config.toml
num_attention_heads = 4
head_dim = 64
hidden_act = "squared_relu"
norm = "rmsnorm"
rope_fraction = 1.0
bias = "all"
extras = ["shifted keys", "gated attention", "exclusive self-attention", "capped logits"]
init_std_qkv = 0.0274
init_std_o = 0.0
lr_mult_down = 1.5
batch_tokens = 32768
train_tokens = 287600000
Each number is 128 + 32 x the weight over its row's rms, rounded and kept within 0 to 255. Layers, rows and columns count from 0. Numbers have three digits each. The size before them is the row's rms in percent of the matrix's.

# down: layer 2 MLP down (transposed), 896x224, rms 0.174, rows 123-235, columns 112-167
# up: layer 2 MLP up, 896x224, rms 0.114, rows 124-235, columns 112-167
down123 129:119134130104169197096130137146130098122094102098145131155125083176116137118092058136152137122172178172111129155158081152128130125115056121176135164085122121151098177148
up124 108:106124056120126135088121134134169138122189156177088182134110188137098110162085121091139122156066154150146073198111169180152163094153124174077069162130124120100116109151
down124 095:104071072141107228116100047143164145180107092119119084127138139095112133137151122136127069128127079139097127125129126133158093130156121140157124105091089107170074145140
up125 097:139156129080142127111110165132168149074138160171115046155173159087074117161155136096105120118144162069123150165182189139075128107084106149065103129194199098129044127124
down125 102:133206156151119138104139091124137131111102159114139073145145138140120112128125056168117110187100141176109060121205119132125151161116100146163086143068142121135125122134
up126 109:082038083102146118132129149167137102122183164117093128138149155140170165143145108141106136057170135105106099071174094189102180065161134162095145128183146154118084135106
down126 108:165204122102108141141132115131076116123182147128164171146132155125143153119109131144170102135136133089134160086099225152122093138114105102125148170098141098103138185124
up127 109:051143157092160049063127103130148118146130046116152196098107065144161140155155153178134092151133111090157112130174124124109098125147199165147138164158036178144140114119
down127 103:103147153137112067187107157136132122101133192153155145107225156106163126111075139124217092140106096086081101150161072089119095122159134122090132152115138043083102107154
up128 112:122121150146119060147089122112088135149154136114134149115156129137154113138107115123099130157104156150163162088201109171127163085178120102183128117131079119099071095087
down128 098:115120089067094139105150144162085079135169116079138118127128134170167105177190157132119113148124099124140101148121190088117205062145115121117093138077231166173108146168
up129 099:133140150122091095120115075149105086149127095088109116141161122174089133142151151115127108121076128042140128100169166121056114186074164151055139092178172171128120130124
down129 102:170151123147124085109191216142143149168097153134086156117095107108167095083132136096162112102142156161128111099076119156142195167125174116082082104131158112134178147138
up130 108:167157125141184086152120142155126126146071110104158102103110190139153125137111170095093137120138181137116140102110142115189110121136096075139162159092137206174124095190
down130 114:113150190155088162105073104155107083087090151154191101022129116132098115181130132141145125093143143117093098110098108176048146130191119197134139166116144146106191194128
up131 106:106067151124183129101063147138107222130167150104156146084113106107139089107142101167093145132096101128178182137111066091158101086180121186096105173139135125141102168103
down131 097:102154100143112065132178120103142076112149173147104161197167145136168118175141147119118090124170150090176117168122162111112140107156127116114121136136050108119164111184
up132 104:123143164097113133152144119177155109075080088090136120181108088162080168112143081130135131096148112140215177139167088107123103097137136150070120086110106129123170105160
down132 107:094104080167063133126112151142114166153166156201159123091190095167134091149062182094080130081106127118110130160115138110169110090143121119147166096120085197149103156116
up133 083:135128097095143110127195056159112121057138104182146179138176097168144128099115141095088081152131097115148144095114159134065105154083182171096107118133139087130123092137
down133 077:170129133162120181144135143112145092109098116097106108137124122137118174112146176130106110093117106119102079156105136087130130152164108134141103193124095067097197163172
up134 100:138135106167187148109120117119171146143107093127157147097147098174100159132119068147123059077114146148159103124160112147192119140115087097109193173095136120103141177154
down134 098:141093119198108149127121139161108155060183098155151155101069127115101116108109145096130150168151155192159152112127146140190076134114112082144170112170171134172168135130
up135 106:132092126109100137126132132140118141144132154192125102140092120093143167204168169167194139127115144146188142135171086116154115098119140170130181136196143152132097133129
down135 109:153127144157104100217130123124128109098174139077131130170083136135143116136066124092061079154163209061126101153069127135119138126143129161162115107173156122107112098116
up136 097:122156081157123111135130133104161093124163155223115111034110132158125111152102153115079171106134148095125167093178119201146126086122106136096240093107106177115098128073
down136 102:094122096130125147166130135091124107177112131164086161145101151082119145135160093107199159090095132135159165167107114125090166125141083138057088126168067105087144168162
up137 109:136113149096154120139153141113147121078097112130105126134153081216172149104175156132108118115182158122175125117117169132123137156098114107077077128167138060134076176156
down137 125:146100087074061128179155120110129138134117094098174102161155175161122135127124113153151057089181107154092128118119162106139117138076137211104165115079160115152117161138
up138 088:154162105114088157156162103167141135113094120174140127152141113162130164082091144173151084162078153157149065133118127107130108098156154107105123106091104146120104146088
down138 072:119109197102127170148150107127148112165132144126135124111077099172161182130104152152165159138100139084094094152176137112168173174129136142107087168145126123180136098078
up139 109:136097160092096156082138133126118128175134136143129162164120075131098116181151074090083157118063120093143100103147119139108148110130090202098177111137098122098133107084
down139 113:147151116076139113141091085129139116081157122120161119144153123169150131153163162168107161159126089180148125115106148134139142045172094115084142149132134164148094101142
up140 095:098074160159165102096153171114107180076136142162123156132134136136185105190155148164126102092086164155144115097110103139135147163124175140129122108120081175073104138145
down140 091:194138107101131151161146142064093132117116138153110124168097083147133124129109106105173138116127136174104130149113094142121135119135119140158123109147099119127133148122
up141 111:094114133128142042118107188085087159139093201110129100069104117165119189152159163168121140133143140207083123087168147121164118124149139165154140141100101105137123119118
down141 096:153156098129129141090153112161170127124131133096090157191132119121053182108115084148080100117153095200145180133139096201146077153181122189122165126153132172169114133187
up142 103:106131162136101113202129131144160108115155115143197122154132146140126113086129161123181149135105115134162163099108075089111129162181150103089173093123112139105115087112
down142 094:210098129150127123115102120117155089119088122107174085149134083143144170101117144109125180093128131111133143075150145141101142095180125096149085116120156127167095164097
up143 111:140093150157151131141095111150115096158146129171160144150166091151131099087142111161105101079131092130157126164168080055129118126118064165092193077134111102107086070161
down143 112:074161079141129208119191146092135164128142171082115151177103092111145103130152151136184121089116104078149135134077126141100133148097159092126074140084083128131126149123
up144 091:106120099141064118095164058113105142108078082125088114118188066138168127145205149169091137178134186127181085119114112083133125099107066105128168150156131160159062107120
down144 089:164124147144140152113171077133105175109070165146136079140101139086106144173139134162097111132118120174139174108069126101142138104204144114152162174101130116178142114140
up145 107:119112103160164142172165142174063134173128114133183105128167184117079162091055112120143092123082085093106174129152135092191157161107117146134132151161095083107148191119
down145 095:078157136181122066102105135138164174106092167135108085133145140110149128141177112153156116146167168078121144135038112175100155145181180134094113110096151201171084135107
up146 108:110176134123204110146109088124186174151104140166141167102071065130162163161109165119164096095153143112146066143154144117120121107120113138057184124102100108126098179111
down146 081:144168160112076150107129170090080110138159122117167135127122169117156115117127129127122118145106110131187137156143109134046125119121143116089166080153138148143095130122
up147 102:178114148087111176146134165103115175136088094168129116083080115131181129121108118047122155193172116123136150125143141083191117138151127127079168112153170159111109112070
down147 084:172108178106132080107094118176128091091096118101097103129156179090097106094157108154086132129108128119117153126123119178165118131107147154173142170052070100107140151175
up148 102:171109115106155151135131161054132128127080111113155188072090139200122098181139101129175147159119091187126141079189050149189040137124122096149157150098087191121129089137
down148 099:122122186125132137076144089118119167148164174121110134098127075125085141217182151054116097137099190211153169121101175135116120133089143123149151159124182118113128102141
up149 081:165107108109092105091077098177151083131109145151148127135161129148091129108129094150181122096076094117166097177165089146106142112115172114091069156185196107107081105114
down149 141:096138131111148126095111135126064086115114137111115018133125116182098128121170177150137113168077148179045124056142173095120134139127115121180140130147086100122118143185
up150 102:139109108175134034169136160088165126106133148181141185130167156108106176141139201149119133053077130175117095183142140092098167093083139149136200087176145134111130083111
down150 147:153146159140073094141132142080098125170169091143087105109139135147141139126120136192130101078121079157103135137117132057061083096122120143184159135135127079155125154110
up151 109:155107130095150163130122072134158123060128105098075157112128099133072102141127182119136078191156158164122144164130123157137174132096174115151134122151161156135111060170
down151 108:109187172118149130117122104107198141172152104112159210117114099104129109118133092140125105126215088099085082133066088185095089125131110147138151141138114129127150168148
up152 105:103139099129184124085141134127080132156100078172157161137122178114171095081124104121141119104148129036113086126177150117118094081126171130061110124151095056081157145197
down152 098:132095131135122163194135147072093155170140192144120095185111076163108136126049119147119104156142114122166173078088132095116155112142089129121171145166173169166081142117
up153 097:137187164152096093160070187139159137157099099159154158145108150102143127130131148128107115112081125101126173062141125163122200136160108103092121101174126168170150059129
down153 093:127163182079132120134122075145091120193135142109094128131155140144092160169155083142172105089121135152218124193173083118137099141124090136142136114068111097130109127119
up154 113:110131090109100091168109167084110148164133095113100112079093094122071081123119087133156096163124101128128140113102128139092153170152128143165098133210176157204098114142
down154 085:127047119191123098094160078158098167115164118166150136151112069130164079118125196106162132123107064138174141185092092094145149178179139156128125100081149140087117144134
up155 106:141137120124085140102129113069138097151185093091124071127180117148128091152133124104093177110095126144155137147113165126163202067169128182188150135151093126093130091096
down155 097:090168125114161150154130135176153197148111128131114154115126166094165072153104109154131090177103125108116128195068122112171056168043100122148121068126117107220113101140
up156 104:093173179118125123106132150120147171143122117165174183098052152106113084118148141139103138111110124127086096130176157131095095145153116129079126061129116054110061095097
down156 108:120094151131082089133062174142139131156150089149111114102178110143153113154121158132168064125120149167130153103135067149083092133169090116189155142179150205169131115125
up157 101:121121127128121133102173101097116136188083143127145202132110091146130145130143198079127121127166116172162183081156130159122140122083131107121172159105128169141113178111
down157 096:099180118117198113130094147146060114102148185136154086094145139072118108125159138158154110157125151112075104124158137112101075088077135121098162186174084145172109154153
up158 080:107095111111139160171132104141117131073144132170162103134149146116122132089102139103146123133101085146095120130136088121070101146118109101124136183087151097180110157115
down158 101:171127107152124144161102112080138103172096090075177104135108073092122141158119130158097151099173090124122107149130119108203121148125168178111089115165126110059125133141
up159 107:074168153145175103100101135072113082131093147162151150121141049111097122103161119113079114140166166103109148082136093162160106161105146151120164096149128080098113121086
down159 112:176138155131114032070168099154059134170126132136113115122111129096137062164134164138142097194152088178188136124115106150077074092160122137125140126145156085096094145168
up160 107:132168145117191091126159129131153114133066078114142208132124083178073138142129106171123121124134167153125103145197093152131141157135094102121191114131148170054177159153
down160 083:150106209111094147094160104104154086082119167097137112118127101055068136136143104152125179128127141111146155138189138147125118117137198123137194153106080124145098101141
up161 105:166065127162168132107079188132150155105126077145148090133164099108125115169144098159095120121103173120184084092118064117080136132146098080108154063106111151084118121089
down161 104:165105089144139123121128124151154175093151200066139124099101099166069101143126134165161099137112130090063132110136142087165135148071157116165111135130073169129112208150
up162 108:103079124112147042068107190151100106146130093096095187132179077102128107159164164144159152121124150124124094128109133124116073137168099075137174164080143115077117162171
down162 107:106154163166095114091130137123084144178050092164085102119125101096119103086139139111115095149147070159140151128102082134119137104120140086138119124177055127124184158135
up163 110:126078140134130121152103110134164124149111148154183141121086139136161121122131087103106089159142148104096144133185130150105132125201089084136148104097126104095109067166
down163 105:111123134091107137128070099157134100094114144146073124045144123105120130109104114150139101071090186037123106127131117099064083158118158154145109096156112150094111158091
up164 105:076170113118146127146084127130113134127156091082088135106099100165170102163166106075099082123081178144145163126179101092137157096039183142146132122142170151159124105042
down164 075:142147116147127143106098116145182074128094133071072153096105135175115173101175060154159141154053119120108150178177166080145144173110121103153165117058149131091181097097
up165 069:114102135104150119169126125115153081110095160153193138107116204139156139100116130139109081126125107125082155099148093154066137120151145103159121146084150136164096184124
down165 105:093134140182105149111107117121136095149115104094109114142095074102057108135159093120101129122158145074128164135127139082171166144125135146148119120136117091122159130167
up166 088:126101105161162140188150134115131122162073161055143165181162075151160093070119071156110142039064101115128076080170152132147139178101149156083164079134106118163075141129
down166 110:079165197149135146127133110171167125149146103102178072162142183155085119119157139118103096124137132126145072146077174081153130146064128113174146124078123087171130171156
up167 105:153142179078118108136166105159129118146174137119088127117178122096107091177171179149117058099105149133144114079083152158086127031105156105079167118110160105076146124124
down167 104:124118174107143181103107154159119129113123121150090142144112154179133138103125167085157187145164198141138195125133074127104139150139099156100128187137132123123149061137
up168 111:131159112139123134134142105154100131067158137154114057161066111103107114092140106097109094190082070123122163101216113147135138208142108172149153164098113107072056126126
down168 107:127156176131076142131137140160156123071131187102168119092120127187150182170088160136133143142137137194116091143182081066091092153082085161194104185072123106047149146108
up169 103:090126109157137114132123121136190159119115143099145059121152134138161124148094156159162084148111182139138069131165107150172174090114137107101155105170081140115114103124
down169 100:116150110160104100155232159104161163134160150141097162169108173121175164081140138109171125127098139158172155111163111121107134162129170103087091093101120098128132167152
up170 085:139101079144134129138109133133137106101058147098092157081148138176134139126194127175112107194119124087134042136150105182097120132110129126099099134108112105108067141117
down170 096:112167103083160158168103116063135111155123112126095139192082073167110137130114071153117156139167128121147124165151128133121158121113141165109092142131076134144092159124
up171 103:110130089104145135065142144108152167151073144150087166084140077150144077145158069121103101081057116097133174152110147105145128135144117100140118144144086117109104128117
down171 108:089179140177175179109147120107128130071162128098132104141089154169095161135122112120169123130171139146138107139114120119137178099132085118055174160098112126136147141129
up172 104:104175171145100079093185120148162147085133110078133130105108131101136110071104085103154075207088158149178096084120152115128133128086111157128114163108146187129201093149
down172 074:142132169209118086102124109137135114138101094157114095109093096098150082116136128148140134130096110123171152119123110091105064178186158119101136098131116129119090147175
up173 106:114159096119095125111167139127147158152117187144166127114116127162181134088070138085086080099105149097114155153134144182142164115154073110073146155147089120112109102100
down173 097:126144121124101130163151142128140135124107130140034120130096128119149136147098101129142149106156133155075087125116099142168117127135092156108129144083091087097083103156
up174 103:127042176113153102138147192140134164165166165096170186106090103068188110154158152059149125149123123128121141123097168100151170170108180112049205159122167122065108165130
down174 112:063131146167130121098113157108127140141144177112169123180131053160075153107098121159127139130110079126102139093101110176122152131142125135095102078117200111115145137157
up175 106:084122077135092153125130129093132181131175167140224142143128186165156087090146128159179060162139129131157105144189206159126084107154124098121090146138189130147102072147
down175 110:185081079096133124171117158104058110140150127143111063115134090127193139114166136138065134142092135134120122136171098175106120125140112157179103140138119160130097117122
up176 102:128097073128199106072098152157165130096112130117130146130132091157112095154084145117081085124112134105149175082224091163174125190178141151132061097116146176128115147120
down176 106:128103133107113162135144148200089137155127072181139180124140136104207131167140129110149189102127162169046117162086154148161124104126099114108120144113102128133137160135
up177 100:079120143136107102123204110111144124146052098110144194102162135192168128167159170129181127112077135107140125156091127133157135122159177158134115143151083131099117105097
down177 104:155117135124126157171140095064125109115168168055082099069170105104109151107153143145119126128159090072089157177113087115207099117162130068105178196137118148131095148116
up178 085:136150134129095146137146138116078160036067095173124120139156123154137123082191158173135140114114109145107095181148132132112096122099108086071202104161128129140095169171
down178 074:092146086164120146164139108133135062074114119133110023127106113123133119159093082137099154113111130121110095151128111133120110115108110214126113126138134149132172126148
up179 102:179111164134185144148090160161098118153173103080133128146082187114124143160157154151136143125136212170131103134124068130133102071069167097126190174115135096183172140104
down179 109:139146203107098102084162116109123151137108127149104112136128088124156130145145139099117147149150088150141128115126107123081150168149164071097144142087120090093126025185
up180 101:182162125063142114115174182162179157085200089171142095065113119109106113037096178141121132176095108177148117116142100098141103104109143109109108129149112081169122100134
down180 091:101110099142133166120204103151119183139208139130160179164127098140203184164165087145182142160144106118141137160067160132121126173122168127105144142123152106149172102117
up181 101:116133138142172142147125149093169119158121138101130141177138163150096145161125126076083088107156130136155110086120163124118136094134135059064116125131124142068126101129
down181 099:175113071160124125080134087127118163121119141125163170084116096118109142140154133127173128119159138162189123128130122172177102085190138156162150131097105109110119115146
up182 098:136119129071105161137117156159180147133155120076172127221150122144128157165118106131141103143106096143148141175179145103167129136140098210092089162217093149112102173153
down182 112:133148101137074111130189103108098129121133116124140166123102104145170135176116118127188116065135082126086134069125051120147117105117082096159125116147100110112174141177
up183 101:121068166114124159130183119158137162124114130115138163161129069155160142129117106124121158101052103151143172115138031157189136131094114085104106096120096121151098082161
down183 095:128136205182122073047102135219127118171133182136137145117112115089151147097156165125075170127143157121117146150158206147165098125124126165141142174150128137106126173192
up184 105:150124144103134106184100115136160096108144180174119198092105142145117146196092098109137176123052086144080095147132169127145178174158113148111123171175099134145090064202
down184 108:163084098096126108132117046133087128143106046120149149096065109074096105134172111128097068170108137105121111093128138126142132134141134105094118134014101130097128101101
up185 090:119138113154082103128070126158100160149126093121153147148128126169135094098158090127123149081124072126117109106120135161184103127134142142129095073117119129123137135103
down185 078:118151123079103183106090114134182130165151158112185146134097118089177129092128107136096141087129099148112120091131126146187074097116153167181140212152093111103199159163
up186 087:107136151161131105160156084168188168124088137111180113165134189112132161137126138188136141056116150123100138156104132133064127140139066140177151133123143163110159135113
down186 084:096133122117114151122128132143159076209100137117174083090082111155125139132142136151099087168154071138085091150112087131159133159086188161134155132123148157177079095161
up187 102:070109115124019098114151105133151093083112155123104099103131147142112135148107115095160103102142136091120104126125116163170151109120130137166224112123147123086139139123
down187 104:152145122169148135119131120147101107109124104138173133071132158103147165125085148104124141150140142183160111117142151157173120136116093107059092147076117128101133110117
up188 101:139119134076147190127193134152115163143101133168077163117123148167112151147140164151077163088149099118095145117255101143138116121104132108099096114131055146190113175174
down188 077:194150125130156119121139039175165139193125123138121122136167104103168107090097107179110125088119114153153117175142059105092130132144183135181109136150106128144173187117
up189 108:156107078074151079205084138128159119151152127102132158119113153155153149125114143121086086133197188112145118156086203120151155091196133105157119113129118114070093129126
down189 100:189118123098133131129093142127121110118180198107173190104163131097118099142089145135088110151123146133153136158125091121151111149096097099090144101053142174136104126163
up190 087:155173081060153142069115119103139105156136193131130145133099181096095152143134132105114154130110171110145101120081108154126110154193119097156110100133128137092153130128
down190 088:153164098129066148134138076118139159150114131103206173126146146114159140139094126145119140182200112156092094161136057128129088142150157120096132169143136151121155131147
up191 107:099131083131105122103124170109066157158171177121139163071154138202113154177179151144129086149140106164183122104098097144153159155123093131068101163163107160074149106086
down191 107:103059094103130131151113180114137151149173143098179089166133185149142095124111071137100122120171172116136124056092139151148170131080111105154128134065113186081086155118
up192 103:187179180109110129101128134134123104144079122105119155081110091180056076093095171064116131143162151117166032132057160136152120105197154139150166097113129136099080101079
down192 104:098149125195138137094140190116117162119117151137100108093113119143166148151182105146080124137101092068121138132093110097188135152142074124107113166126123131153131173080
up193 096:108098183159093142117153182139089144103086152110167104107207133143125131178157127136099143114177155154132155075133084118193131040072127106156136104112063147157135145074
down193 071:107099123154144133171147091133125167141126110123099050103165091177087155107174072156143138181152149145109108126151059123136116118097113104120052118079163167107152141168
up194 101:115127159167124122136076116164084098150148112132123175144153196186091105158141108112154132158121111097151166155089117179157091118127115182064125110120093109067115182073
down194 099:157143103090060128127148167136143166142182186111076127149145149131116123092164089090173094169148138192161167188109129101159153163090098091158184179135155099160156114143
up195 104:095168146083141109096162080098161067168091093146119107131171063202102155168110134103106116086106128187175169141132134121114158099112162192172072088116132150099162130082
down195 093:099133105110127172139115162084087103132050144155083190113082144085146161093137123089132140119152187108093090148036088161097121126144141139121138155190160133115133107151
up196 105:145087144157121122116097149104117157108103171175138115146149129110142139115113092121074115099117134057117121109166212203114153150154132090148144148096147071074125167170
down196 097:133103174185156196103161178100146099091133110106168129146135171171088111117133159095107138106125121128203157076108128182106134097163157112171125066113126103148106167148
up197 103:171104107125177140143156143132128114198102124102122195098173139186107142147128112100101152134173151090064128136137187046196107089152116102101167138123119113134114112142
down197 104:163151096088149144101179068154144149128101166117173172173058112144135126144104107106079093131125096134137124181144116094173138104113132160142158141171118154138135122142
up198 097:128167156115146116105125137139153200114104092101121170115148139121126133179093115165121077129115145114121165200147176073115110136130125166115112143119152091119145157103
down198 081:141152133130083165196171135116166216119125145132049044116155139113084125169091152091135128123181170172127138124119136138186130143140141060144136121117158113157165162107
up199 096:095120159166149139157126123056137148150111085108148179109172135143104131094107119161152100112113138059109106042117118135112108139082160107094134152169137108115114117079
down199 089:099110109139118104087148132087122150107111172086145127099033129108086106122099177109134116119151126074087127147119124124092142125126089178147190148110151171134129175152
up200 094:137135104163140124173135145137128121090176094109051175158110149117135114109076193102159132127148048129123146102129096139171099087119175109151131145192094116115148139097
down200 085:119154141107120176142155128122173092104114182120200070155143088146088197164188119190140092122091069114165139175130204136125084168150183124128129117171143085140131136154
up201 099:126168142102085171104108111078110142136145111126132141092122178085200083144112098125176128084143171103123121099199108122141124103124073143082163080080075182125113182202
down201 083:146110127105152139113165122120077073144133117140115175110105113200111158082144153114123100092156086134110143136137043185175058157127155144132160199118105152113142115177
up202 107:124138172135188142116053142133194124076140097144118131167132193167089138054101171141155113162129132206150095120077140176160154109142123144103140210108140148162084123136
down202 100:177135116133181122145143126160172164147134138149116142122161198089097109190164111114115166179088137049164167137122142165144109130069117147159127182121150104160164136113
up203 106:118137149176129083101149080105151130173183105126113110147141167133128072146096090136121111107069107132180225159146090122175131158108125162148092170119109148076116160173
down203 115:139102121104085138162132149105167094143150118099139116105115067096180134111115148155145187097119118181060053151088145164140117154194100142096113182127167159090143156196
up204 101:168120156110155127148124111213149158102172119135124134121153133123150111108122095066119066160112174151163122156176133131091115148102167171144153148104118197149146112098
down204 080:128179185102136169084139101188076148147140153182084141118136152095188161149123090168103104104145110093178137131099086142163081144118181137132086182098163174081103155112
up205 091:140121211165156118081089118114086111095126146124147119098119133164148127096156166173179116113162148085169084086105127165160133156174079150125147148115169143139108173118
down205 104:120106138131074091160143079101192107136134124107154124171137164079124141112092118144124101080137098140115095123084122116174189076146155117113142125196125115114136144152
up206 113:083095126132100103065111116108169108104128182123053095132143144119124152173096150132122116104092140152160021146178125200152135144140037105098133139168140126116109081092
down206 104:086110107133085160121147131081101134110081179113116123122056144164102170104117122108160118132121156151101161156072159162143080139142138191135142158112144119207132161148
up207 092:142166128111126153100101182129070156122113118062127148033151155155164090121105132146138119091148097183114171064145148173125159177154122129126121115119163094107098131103
down207 112:143163125117160139092081140137156162133148104121097122106128130076111138124138117173107180128121162111173164170137113097107172183164064117086137160113121157164162165165
up208 068:129127121112114074094125107147099158127129117156075152155136089103106123138173088095098171120155183136148142135101150135170111106096124127152138082157116105146150101124
down208 107:143144137182092161157140136095147111139114145127162095123080154109146105075101120183106082107128066132137139125128117136112180172082148154126110121142139122115141117176
up209 105:129135140092131148116197137146159091166109108131139142167211087100098158172058152114144083111119179114105092075105166188186122114153153068111121136138162156041138148123
down209 115:148089129112145183133133098170167187104144110103135164095098048164094145100122168114061135189110125147143163157180162114037131145133166087110169125103180103126123119096
up210 106:119095103131187121157091149128101178151098107082135114111152187141061149127164148159159151130192060167096104111199097106102123122117139120119196137147197110067101148138
down210 108:119178093083126174090128129192124153098175129157112174152121126114155178117120119142139131085132126126124114125108106107190110080103132117115082172108072157125133131109
up211 099:127085139125133134155118126116142106205096106119095178083176112154133174163175126134093157118164173155107157042139106084147112071059164138104105095114135167167138170126
down211 076:125150139213100172188168115093183087094147151121065099102146098111115176125162078107160110168132148118123112166127151143156151132115127133088074100123162105128138127144
up212 089:097171131134145139144113162140109121169140086088125135113103054224176129118127118074152143145110079102136077137131192109169174180140106123088133122118163075086105122130
down212 114:179098158091130143147175147090133105160113161110143118106097025131152214142152092163162126197110140132127118165160150181139070135141092092186172095097140103078105137134
up213 095:135135166128167101045201138113105129101143128209152091132205127140186106127097117130135109135089154148142134118131155132138099160117129134105086143150153192072146163135
down213 076:141113168151139158166124101121169149113112141146147088123044098156140150115146122150105097125112070110191113132120140102160186171109133091110103180133165112190122175130
up214 103:126112140075108126166107199120139099152160103130130103101106126141142121138114135170141148187121131101163124109116056144170151151134070097099167104117144117112125113105
down214 091:077049128135151105168106099102120124128135102111151143145161150092126131118083188182127172101136087115079153122105155087125132149163135087143094166133102161103120133136
up215 101:145158136118140132094159093111190116149099068124177176144141136149156174130126152155088091213159151086085087152130106165124152094121087113058133128141150086070110130124
down215 089:109073095086169148127062058147151097125110152177075090134122141157089218124121126076111112154132152145120150136134142093099107126128090078098099078181122083147105174128
up216 094:150123155137129108118138083086130134106138071130119169120153107082069151085134079160111141118126104080102108122154070160181141149137062089171118145130178118091139133128
down216 079:150087134140086114111151095116166093152115142129166107193110112132135159159142179134079079081139123156145165122167149125130143126136135185119095090129144145142169136104
up217 094:115076127111140131104137162132118116120094164115075171111145125130204146139189139109079090130091167121151111113127138138165139101130147041062131134149073168101076126034
down217 098:120060193139160198097119142094120187158144116163154104131071131135117090106159083094159098107159136136099145094147123124099131130205066103159165077162176133091154176126
up218 109:085078105164152089134093136170171110135141108141123094132161167096139140105072148068143122101102153102155123173114056087206200087102119110090142158121190147113127125123
down218 098:147094075131121202183120168177127111146143133073173179128136098167127160154172113173092183075118154128125096162121124109140132097164121145168164170188127158102127139111
up219 102:135103126084195120118136142088164095135098156108113185104062117109139113120144173073124155046164172171132138117139139133117165125138157098091138160114100087131132116137
down219 088:114153124094073148138135061115083141159113135113166125091144112138065100127174148112132127128120095145129093174093068147084107183115136131094148172119179133140130096119
up220 069:125065167106092132086177117151182135078160172126122145120158120095152129074147170150117141117138120100146203112151116134107141068122123172155080135115098190153105122104
down220 101:092162149109088151154133071090169147155180173096162079118125136087136124064148077175158121150096065130143138130088101117109116132067134137108100086129143097199141150175
up221 087:170143074175125105182114142193134092188115111094081137136117146088152126117121157120110100126172097124148134141132090190158164215106139151153091118171107102171144128148
down221 099:156148133057156094066112214120188155071070132146179138087183135175136155146157123135146118126095123089126119106108135095094116114109139098082129146105145137124143115124
up222 110:081147199154129144134137173149161142161132170131154135097098121163139140152136115127097081130119144114133108121055103139102096168123162103112174153108127120112082091128
down222 111:142106149127092137097144121166054124113110129104123153107204209144085179141135100150171089135139135133092107198115121093132114094112139076194113088158094147144152113121
up223 095:192130093097134028108195145124148105199078093161118137128133061131117112105121139190104149075093079145128121088128140098122107206131091117120148105131131140080138124133
down223 107:136116113128120165089141071109142091099155110132099049105189155157121187118131119153118180134124081139029155121153106121103079095132113167153132132118104134106125136160
up224 074:104121107119096139121155121166106167044138131170143120141158123155170107087118151120151114145111098147113118080143110081147090136088146146133123152154123084125115131175
down224 096:153121145162102136196137142082151092172125114138139101175056112116119135123119104157102082081153093101150092145132105160136132121163116141152126168114127125090137119123
up225 109:058089136134139168146150095169110174149143132078115183119134098113138126112116128127122137155082190101131093135136104109136145107089167154094196082188104109135098113140
down225 124:047147127130071167136159106103123133136127132118111151172178075182110130150098110156123209183150114074162126083133138129182100168077146163120140138092087101168089148152
up226 103:127114060162088095181110154171158112137170094142124122155096162125125057138151140110113130115096116146140092122101093140146099084129087114135142154094160120136090161074
down226 087:118114212064126147109124077101165132106059115087154088133112118134117115164136109159128155096111137148079141107146116146141135110110099138114152122166133136150155191111
up227 099:210066109103139103148087117105157131129144184139209152138055122115152149155126146142160127106126125096136157130154144109134110135134185165139070142122096087148077154122
down227 091:126117090105144123113101113101127140157142133110080168116203159116152155111142029110137135137150135183143088151148120205125129188129082106107145098108139167122078119157
up228 113:148133175149109171058128110154129132068153095088155169116146143192176101141127117213159085116144100140167146168106150149155137135087170119135102156147128120123162130068
down228 166:162139163081090126144081140113144153124139176108165108132128142139151151134100116107116115169181091141143105109112098161143155142123158136184099094125182092151167150135
up229 109:107092160151119176061079097128136136114089204156161121168193148169084107146083142101123143157144110079134102087121111110109166162162123207112138099142101125103068105112
down229 108:105148112120105126157163148125178146045141125066124150107165120125153162118185170148125155066090114202100166131147186130124136136064087129076123076146111159141127146128
up230 103:068118155130088130074140144149123153174158129094138135100138087105135095152172061107126158106133098108120144121119138084116029194176155123116111076137092161154098135128
down230 110:130168132150182070153093129148161108137110123118112197201120145105110159119116114148133114168130160097127118138170069083165153107092112194137085112117148150128109192169
up231 106:120098168167126187094062184151092148094035123113110077159146161064137154143134094126157094151149156135142185096127115108135103146081095116141155115145114141108122102124
down231 105:097128082084103136153157064172177190170101026168075142103089088137125099188099139180107159126168143053120122143068142159136097132081110154149166124117149106097183167138
up232 090:150128128110117112170098133117119148116138141098165151114140193176073182109177128127191108114122131224154078144151154189125160145086176126119154101129133068126075122135
down232 138:154092109114079128098158106126121119115140169146124104163177156139104140130068093134151107144112081181100194073126119120150115175143166144180146129125081135122134128171
up233 108:122100034139159136137133153096118155174159122129110178092073145115055137079136152175173114146105092133154120124171086081134153154133072156065053176147148107195058138136
down233 105:161109170101051057124112159141106200034122109149196082139101153087181127164119136103118093145102114173168094157105084155125189106193057107134110171147120127151135159109
up234 095:098125083161128123102129092093111165159111174117147122099173162142108150126146158133110165069167133127109117136170107118123170097120096087132058154103106119154134182138
down234 077:143054130131162125169135132142092081129148155152110078163075110123133176131094067150114133150104113115081173122118076140091168142110144103174134170101186127110120128124
up235 103:128101124156160057118109088122123083153120089114143134042089111188134097164098173140113173074147105134127144128159092126133164122128168160143155119042136111185093106111
down235 118:177139134143103145137163148217146161030116126110160109116130184122154112083189081109154067117063148074154069148131104180157118096161124078118164111157098108116135154084